Part of a small language model's weights.
Size: 8 layers, width 384, 3 heads of 128, MLP 1024 SwiGLU, 17.1M parameters.
Architecture: LayerNorm before each block, no biases in attention or MLP, tied embeddings.
Each number is 128 + 24 x the weight over its row's rms, rounded and kept within 0 to 255. Layers, rows and columns count from 0. Numbers have three digits each. The size before them is the row's rms in percent of the matrix's.

# o: layer 5 attention output (transposed), 384x384, rms 0.457, rows 233-255, columns 128-255
# v: layer 5 attention value, 384x384, rms 0.124, rows 234-255, columns 128-255
# q: layer 5 attention query, 384x384, rms 0.0692, rows 256-257, columns 128-255
# k: layer 5 attention key, 384x384, rms 0.071, rows 256-257, columns 128-255
o233 096:150108135144074124141170117161130162135120115124101150104154125157103154172130175108111216121135114144139118135128149149155095121088159144152125131108098134100141112144137152156101140155148145142111111157094124120109144148137153131166080104175126106122096105111133147101141112113137140111106146123135084143122118129133141144137115142133128122084113090144167184105157092120125141101082
v234 094:152107109140113119126150123111136122130137121141111124117171111097122080060141090121134119127113118121129126122083129142117114110109158146120110092109150137122102144117109143155175141118172128187127137061120132114160152152165167149129142131098145125135094113130157141171081109149080140124129123121174143107121125086104152092151127127136137154169126088160159129110145109114155113114141
o234 089:084173166093149118122118159141109145151103100134131135098119136144129115162096161153117151155138140135138115158162074125104127153177127119139127152141110153112157141118127098121105121114114125110092132129115119110106111124070093141109096121102111135179150137116103114126152144127142142061133185150133121108115170160100145125124124105120139120167147124095112110149104140108121169081115
v235 099:155105150160152127197127106097130110071079106114090102171109116179103182103124159119166116138101099108146138136147115159144136168113161116111129089168132134131122162100176119122121138148132122103160129128147081144147154141111100127122145137128144109115130110148147137084137119157155115153107116108119147112122148135157109096139115168143092136135127135168154123139107035184092135145123
o235 096:152124113160117151100114081128137125119172166114167203090113136167136074160167100120074122108141104119113148069123139067172183120128090124121103115123124109154153129092102123114124139109126148126137119126081139104121135126127179142148134138135082133110145178091096128138161104130102154110137123144162095150091134107114090140137137101115129136095128141126121160085105168141160085128158
v236 098:157099103116120089087138115127124099164130124176136115080151109101152138120157103119164095114172175136134153123128109143158123114148140107144127094129135119101094101084131163130162115156090132167127119114132147112143113178125122108141146093137137132095125101176156105117132106111146147119145119164129159123128126122127137129135128144086116141159142102146147098118132120089132086141123
o236 094:105160154130140164145090088139112154140114152130149158137170116103122152117073130145078137154071149123092093105143077129133134143083150175090129119158152158134160114118134143132109123116134135109119111095141129134138131141147146161138149138129163126154164127102112132100079146115112104113138165104118114077136147168114119117118152120146151126106172151148093104132136158099096127107156
v237 087:121153128125111127153147118154154143069108151122098124122146122095102123101158125140127130142097144110112130160132099090161145085164113111071134131107103109137146112122182139081122157149148158130104101126123151159113125095126131174106126160091120148113163118173119145113142149158132122157157134113158118078101109184108121144135177125130100087134140139133105141101143124142174110140113
o237 085:122122130101152147090138138103123113104176114142180133110087094144147177137117140104128084123146083127133147099106172153133136151159106145145139115168097145138115128110090099122123134135141097133126118122150116132138128161131136134147161114124133115132117135109129149149120101124123108130149127148128144147100123094130121104126074170122118160119125132113153135094098137123120181145131
v238 102:108149112102082145145104155107103136146114122113162139141134114112112140124130118127114123148133084110183111149114145126108158124127131146139155122130134129110125099128122108166071119118117111151099103143125090101144169105205169138116121062134106138116144101142113171140125063114136126174122127072145201142084079121155145124133165116169126116115108124110095125120133114134132105159161
o238 095:173138120167146140116128195160155113152129133128117110120114108113107147103154133125110135079132165155103136121086124138146108136161168101123128120154124165135175145150112166119131107146139078097147141164133145137103113102090098111103104156129132104144121109129148128139109156175108145114111126114155107124121132110120154130145117082107134159109151134128109134119150165123118147063105
v239 090:145171083112146109106122168134157121134105121135120069114176153065097140166099119174155157140163083116111121137100128151177091130116136143104131100139100171148132111124133147146135124124088128141128145133115144098141139105109114149089113115127108098140114115110149095170152115109101128148115138088136138129138133139120140164156116127135146155165164147143161143139127103148154076118120
o239 083:141097170118139108103106132073103157138154127138165106156128148173153152118162141102132119139121160131116161100131074120091117146179142094135152139110128152078119123107134109129150137100130152123128109145186126129105086103132126093138123127141107174091114121148091112127135115141122121119134105135122124182148133140143133147094110115128126135121080161153110114128154160131111163147111
v240 091:120119083100156158165114112112128119145157149116137123111126120129164135089133143141122116095118172117106105128113106115132110126109138094161143096126121119110113151129155093136176109149090142144112129085102128143129123133099127109116190141134142138122142122127156110128142153103147117100130108087124140144149140140168151107156109081101129082147149104169120150083096126114094144135108
o240 088:143131141115111145132157106134093129107125095116106123139135135107144153132125127128116074173102122094128133109113139136124127119074122160131118164127146112135123113145170080140116134118148119125153159142145080126133102089115128151167093131084094112174167124158116155121154154137125146136102171185089138109122140139122102144108109124121112168126134160094124101142121153137138134137129
v241 095:134111098103168129091116123110167154153133154138130156134127112120117087116147164102123151127098137133126117101124165154116137097108136105132150132148120141139117122093134112158096124111153178163140089145141107147150138122138164145115132140135130171152151169097157116131173124113134092124136106155111124091152109192095141132130119137146110170122111069135168144146134103085172147144161
o241 091:111172181105134106125162146159156140136156107124137110196082107128147120130129098118115087148148101095145159146122128108139119143138154064117136118131126140165129121108122096102141136170127131107127146119120147150150127096113095173123106119108143092157090109115103147170115127146145152074124124118159134171131120135132155097116156106144095080153129142087132122148113156160113140124157
v242 099:156110110083141150135132133102170097152139138166123145132132109137115130152124111149134139092097127124114117118126137138128158113111184095118149109126158081132182122122168095141119117168184084141149101140084146093137092098127137142161130140150095072106109140061096119096128121135136132111117149117107138141112127120140111161140116132093130104147142119139096111094094163157133110097094
o242 094:094155094169119143152118142099143160128096150123127135118110126134162145153146099104093113153109101132124139125104158101155136164161137121122146106120122105166074136102115175122107111140106147100115135172144117162100139141113121114109156126069116164154141092171137138109143138111138140150156142110113132133171138166118137144126091175128101176115107101088137127122159106135115112185133
v243 096:102111098114157148139132108160137099154187155107105101120140135105106119093115132120120122108142145119102091119118161163102089136131134144122128126125133116128145101176148098131094142118118141169089101104157097132125148134146102149160140138149119125074138122126139167166109126148116137144124120150148128123162149115095106135112104130105142106106079151121140126077151119126150128082111
o243 094:159145177100129083165141181138143150138096102137164130132118127113162132152140122101155112111107163067102104116107137127111148079091135139167130136143128127134085163119120168130096133144104122144162155132116114119171127109108128098067136160144147114126138122145102088174136129154127112125132150106125164079131132126142150139125133156129105097150160134117125139148106145138085141137159
v244 089:113109108127131091147095132109145128143161115112136119127075165088177120143116076114161164133148123181125127120086119135121136138152143119116102129133120142121128119137160105119162144128091136104135124075134114123106177118123115113113155116105107140112123117123130100126123122163126116109146144140131117192137127080124126116114102150098133079118118132131147122137155135139143164117141
o244 084:147161103126143167125151155153134126110118130158114150166168120168105120099126175106138088141143155084094098107143118159104128140108153158194154135151097104124105120128092167111149092142127142154128092162123119140139123119145148132137114101139158127070149112123125127173152170116129133128140138112153137057117165127124159140134081095143124148143150110113090132100107107135110077106119
v245 094:117141155146097098146131132152101159082100153148134118131139095183050149112106112158134134135145109158088166137148158159088151101154091104125152148141111168094124164101115128149156118146129192142079114156135150146105111124096144127151116164136110122164116115128106115156163154068145123144141097083172122122125089135107165119115134124131122147101132101100108145155095125145136112115093
o245 088:112108109097124129086114107125139145133165116155134120171111116105134139130181128124143099122138143125161140094129161134164095137169138106116106124074094092127157091113109119064115149138119082148155161100117179094105135101190115165080145125129125131149102154136123129118105073152099117140146101124120108150157156112131138133098152143115167111148152203101130126129126139137136157159154
v246 094:098142120140092128162157130104129122110121144132095163135114117152115169116116127152175105089098130133145155100103137110125098078135077145165125128136113114140159116125118111115135155112127187111132101086103123120095099127130095120107173137054110145144158158128172134195139159104117136126118107130156133125133093135098112137151133103135118132142097143096130122157099179123123112138124
o246 095:123120155124160100110148168186123135111142120148153121153132149146092052152142133089129108138172176123090108099086158130143158133119135085158140137130128167150113118155139119167120130137103124126159133153141143126184133130129124182117082117145130152106090105170096145097131110141173114093108130147132137098154156133139117114149143140116147097156125116150162147142166115102145110157113
v247 087:134142121130109108096106139151114120096138121160125145140160110149148137140128131134107106090128125111115173067132130122133128104109108123110103150149086152129132136151044093115139130119084127144131112127080140144143147171161114142105118159132130137152122153123115123093147102121129076139110125123122126154118126102167129121142132133100124139137077098113127118129133142134119130098111
o247 085:086114152093127113122133101091143147117118166113115115131117113116100127100148189123157137153159099148089099111124157158169123127131109141127173103094173133124128125140197132107157147126123113114123133084151132142099147118107131133138122102145111126165098122114104096144107168127126140119140147134189146136125090121104115168079126110163144107103161130119106157123127116121131134142150
v248 092:096142137120123115108079112153104138136105163138114149124153116156156147146108090149131126077103141150111164138123116109141127128119155108115101134107136102132117101167141151100170127137158097100176144107100163154118137142129145092158104083154120117134120124118107171102087112111095130150072153165124156139114121164128118123081155141102120081095134108137127111105165118118118102111157
o248 093:139160112138131123130111148111147124127108152140099175114134156146104133121135131126128131151093145117151123118112158164105148123105093145151138094135133099095126114099121121095146115127149150124122124191147090145103125171160112143088133134098141148133161136171121075184137144139165113140191129109110133112157086095085135153126112128165105169143145110110089188129120108119119101162118
v249 089:127189132136133088177134116117069159152129117113124134126171133184142139156153120083164079117140088145139071119139140092150098149140107132090159165130118184155129159127094134153143102127117142120146085108158090174120168118140097149140158117130108123119100107132077079123140107124132126128130132153125145118128110147128130159167091131105133083116150101167138099139127110150091102114139
o249 088:118060150152115140089119078135179114121105164161129147113099142125126125135117094175138159149138126091075160190127119110097139099130111102131119142158097107104141097104148159146145098131108097167128143116136117106124113172164151158111108117112153142116131130123158135144101152114110146118109160085105117124151088109121104073092149131185115145147099117114141152129127126149134088152120
v250 086:146104098137133125166132128155156150109090098127167132134138130124165122116135146072106124125112148108120141162120169128125184053129122094143122130140095143129126127112094148134126114149089113144108117139123127131124099119144135179150126121133085103121119099122093085113150116117102130149145103128130152117151110128127109134133158105138097129146113099121100094127104144140103133134162
o250 087:129123117122127123168132138131138123162138141184091112129108105161125131134100111122139139098135126114172152145129133150137138164111143154103110135126169116143136128118155125105152108108126109143112135093113134126139095135107099169146125173168136147114158128137179142160117089153128100111194159089136132107083147137112146121074098130115128158079145108110118149139134105112148124116077
v251 089:128123156116134133126180107088145126158126103126107148130114092116167089171140141132162108138146087134170102140110109122116133102153139110102114138147107098144077102102111081141088096128105113095188164102125129147104138088141141115120139153131153141123103096118127154160154127159109085129109114091094115131126143118133115169110151148134124115128145146141122153169099117090145109181131
o251 088:099144107129112105085126154149149132075097134154157136136103164126121124150119144083104134138140165108093168140163114143110134121113147156135115102138158159146162147132152160127161157095116116141086128138134179103166117132145112142139186127106089111142141132132119117097126111143087148158133118160119141141138139143104132083128163085133126138110126101129122098088106075108130195069141
v252 096:098104121106147124146118143149136168144145103171159138110146119126108174128118111093151132121144134199120149177131174138118125112095098175102118144120154115087127165159153103091154124122096132162130133079147142112081139140125104156113133176145136099114129183111185137089138135146132136114147108175113137147109133072159126137094122138095112143139138116164138116156132138110145158134117
o252 095:094116132159106148114144073127137146115132106127153130132114123120172090125109138154152122109091131084140095103128113115139119130114120146151111105130081132140112107127135104147128122111134121131154104165083132106201131130141139123120158122164129156109149119101078117120112106131138124143111136142100144092129128128138170133147162116129127110127137152103150108103144118106113161141113
v253 094:098119088178133148134121118142135140118106148144108167158120089112120134145131108134111077147142122128103121137105104136108132136102125131121138131141101130128102123123138129151151116159155141137100115095126158094128076110102159171137125078100096174153150140146177097157130116170134121151121126145146142122110117155118102101097106131118137076108118106160152131147137116154103176121119
o253 091:131145144115152106120133142109122138155117123120148127092088171115147120098104120093153105122130194075124170101142137116129131115150133108115107117111146117102124165180140119112118110104099156157164077138132145146121138156120111164137122103117133139132130092102115136141120096101124173110127125176101144102116120098138130147139145160123173157124114130129081180115133124115121113121156
v254 093:116120099125126109120114129103146159121110125094174159134091136137113119136115183121110100140168104119114108163123118152154173065095130122137115153167127119099136150095121162102157125131124117111104106162123080125075140121142148138096151114183083169120127103147126139134136112159118116101119157132140160130103123117118151108116089110121137134129131148170125104177124139137098115133095
o254 089:167112088153089089093142159135126144118148144128074141075154142159160087157057095140123165139100162103102111131142155088116129114118131115138175111131124120111135123135128108112156116115096102185140115080110153158148087113105117128128133121115132112163163094132169124138087131094141153192117145101116113135109132153155104112137142106134106126135145120077138154116121097099161166103200
v255 096:124129130084121091120071139123108080151127143105108135104125137164076124138113086122149089155155095129115154143136146141122160097079157124145101098151120130126141120119143142118107102167115058143150134136087124134154113123147120117114101132105135156133126141150156118115154130127124136117110132068128163134125162086102140119116136138146126121083132131138090159085116144131120165155128
o255 093:125149096152156155156165117097137179085140126154132104140122116116144093105090139119105091136151126140136144152145123102148129149152116186141161147112138162132135121103136177110138157139161171128113127098128142107084136167090090115116091096127101124105172169074091111120184099120110118108168152141165110102083130146124160135139144119152127150154139104136129111146139142106135086146103
q256 068:140083105131169108163111146144141106144132114130146134122149095149112157216136144143137133104129128138139152131093140133137114141110177122142113135123102113128155129126110179148118126145121137175107128142142096112139140107140135101124090105106124159155121127157167181147149159175169140103067139113076170094065123138112120119135139141126125156149163119141073092117139133107140152126154
k256 064:138134136126153122093126118151119125093132132106141154191130137111130110112141086105133151169149150119116098093131159107133120116117089134130108109129132120143122141093148122071138145086095099123155119141150181166137131106145086124142115153172144116076113144145104120099123161116139096113174097174151131148135160141150103111117141129144124152128097104160151155137172107158132095145091
q257 072:132141102121157121112170107162126109120108144146093132058110081143111091112146108140116112154132129115114132141121138109130090116159178126122115156122142129133148161137118137143115119159132111131164134177130089159111142148115144170106188164161150130103122140115102135123092111078178130163133098141110137122133145121088125142124143100167075146110103126090143124144122138105121120150094
k257 078:119153100100112107138138160101137132134110134155101141078116133133148084135136119124141125144092092141189184139127083124175167144114126128088106126125116128117133130120109112159126114156124107158111146131127128120100140127098137126128109134103055167160134081108124126173112097137120182115112172123106118110102110129162189165121070171124150117128177143152094162104094140096116096118197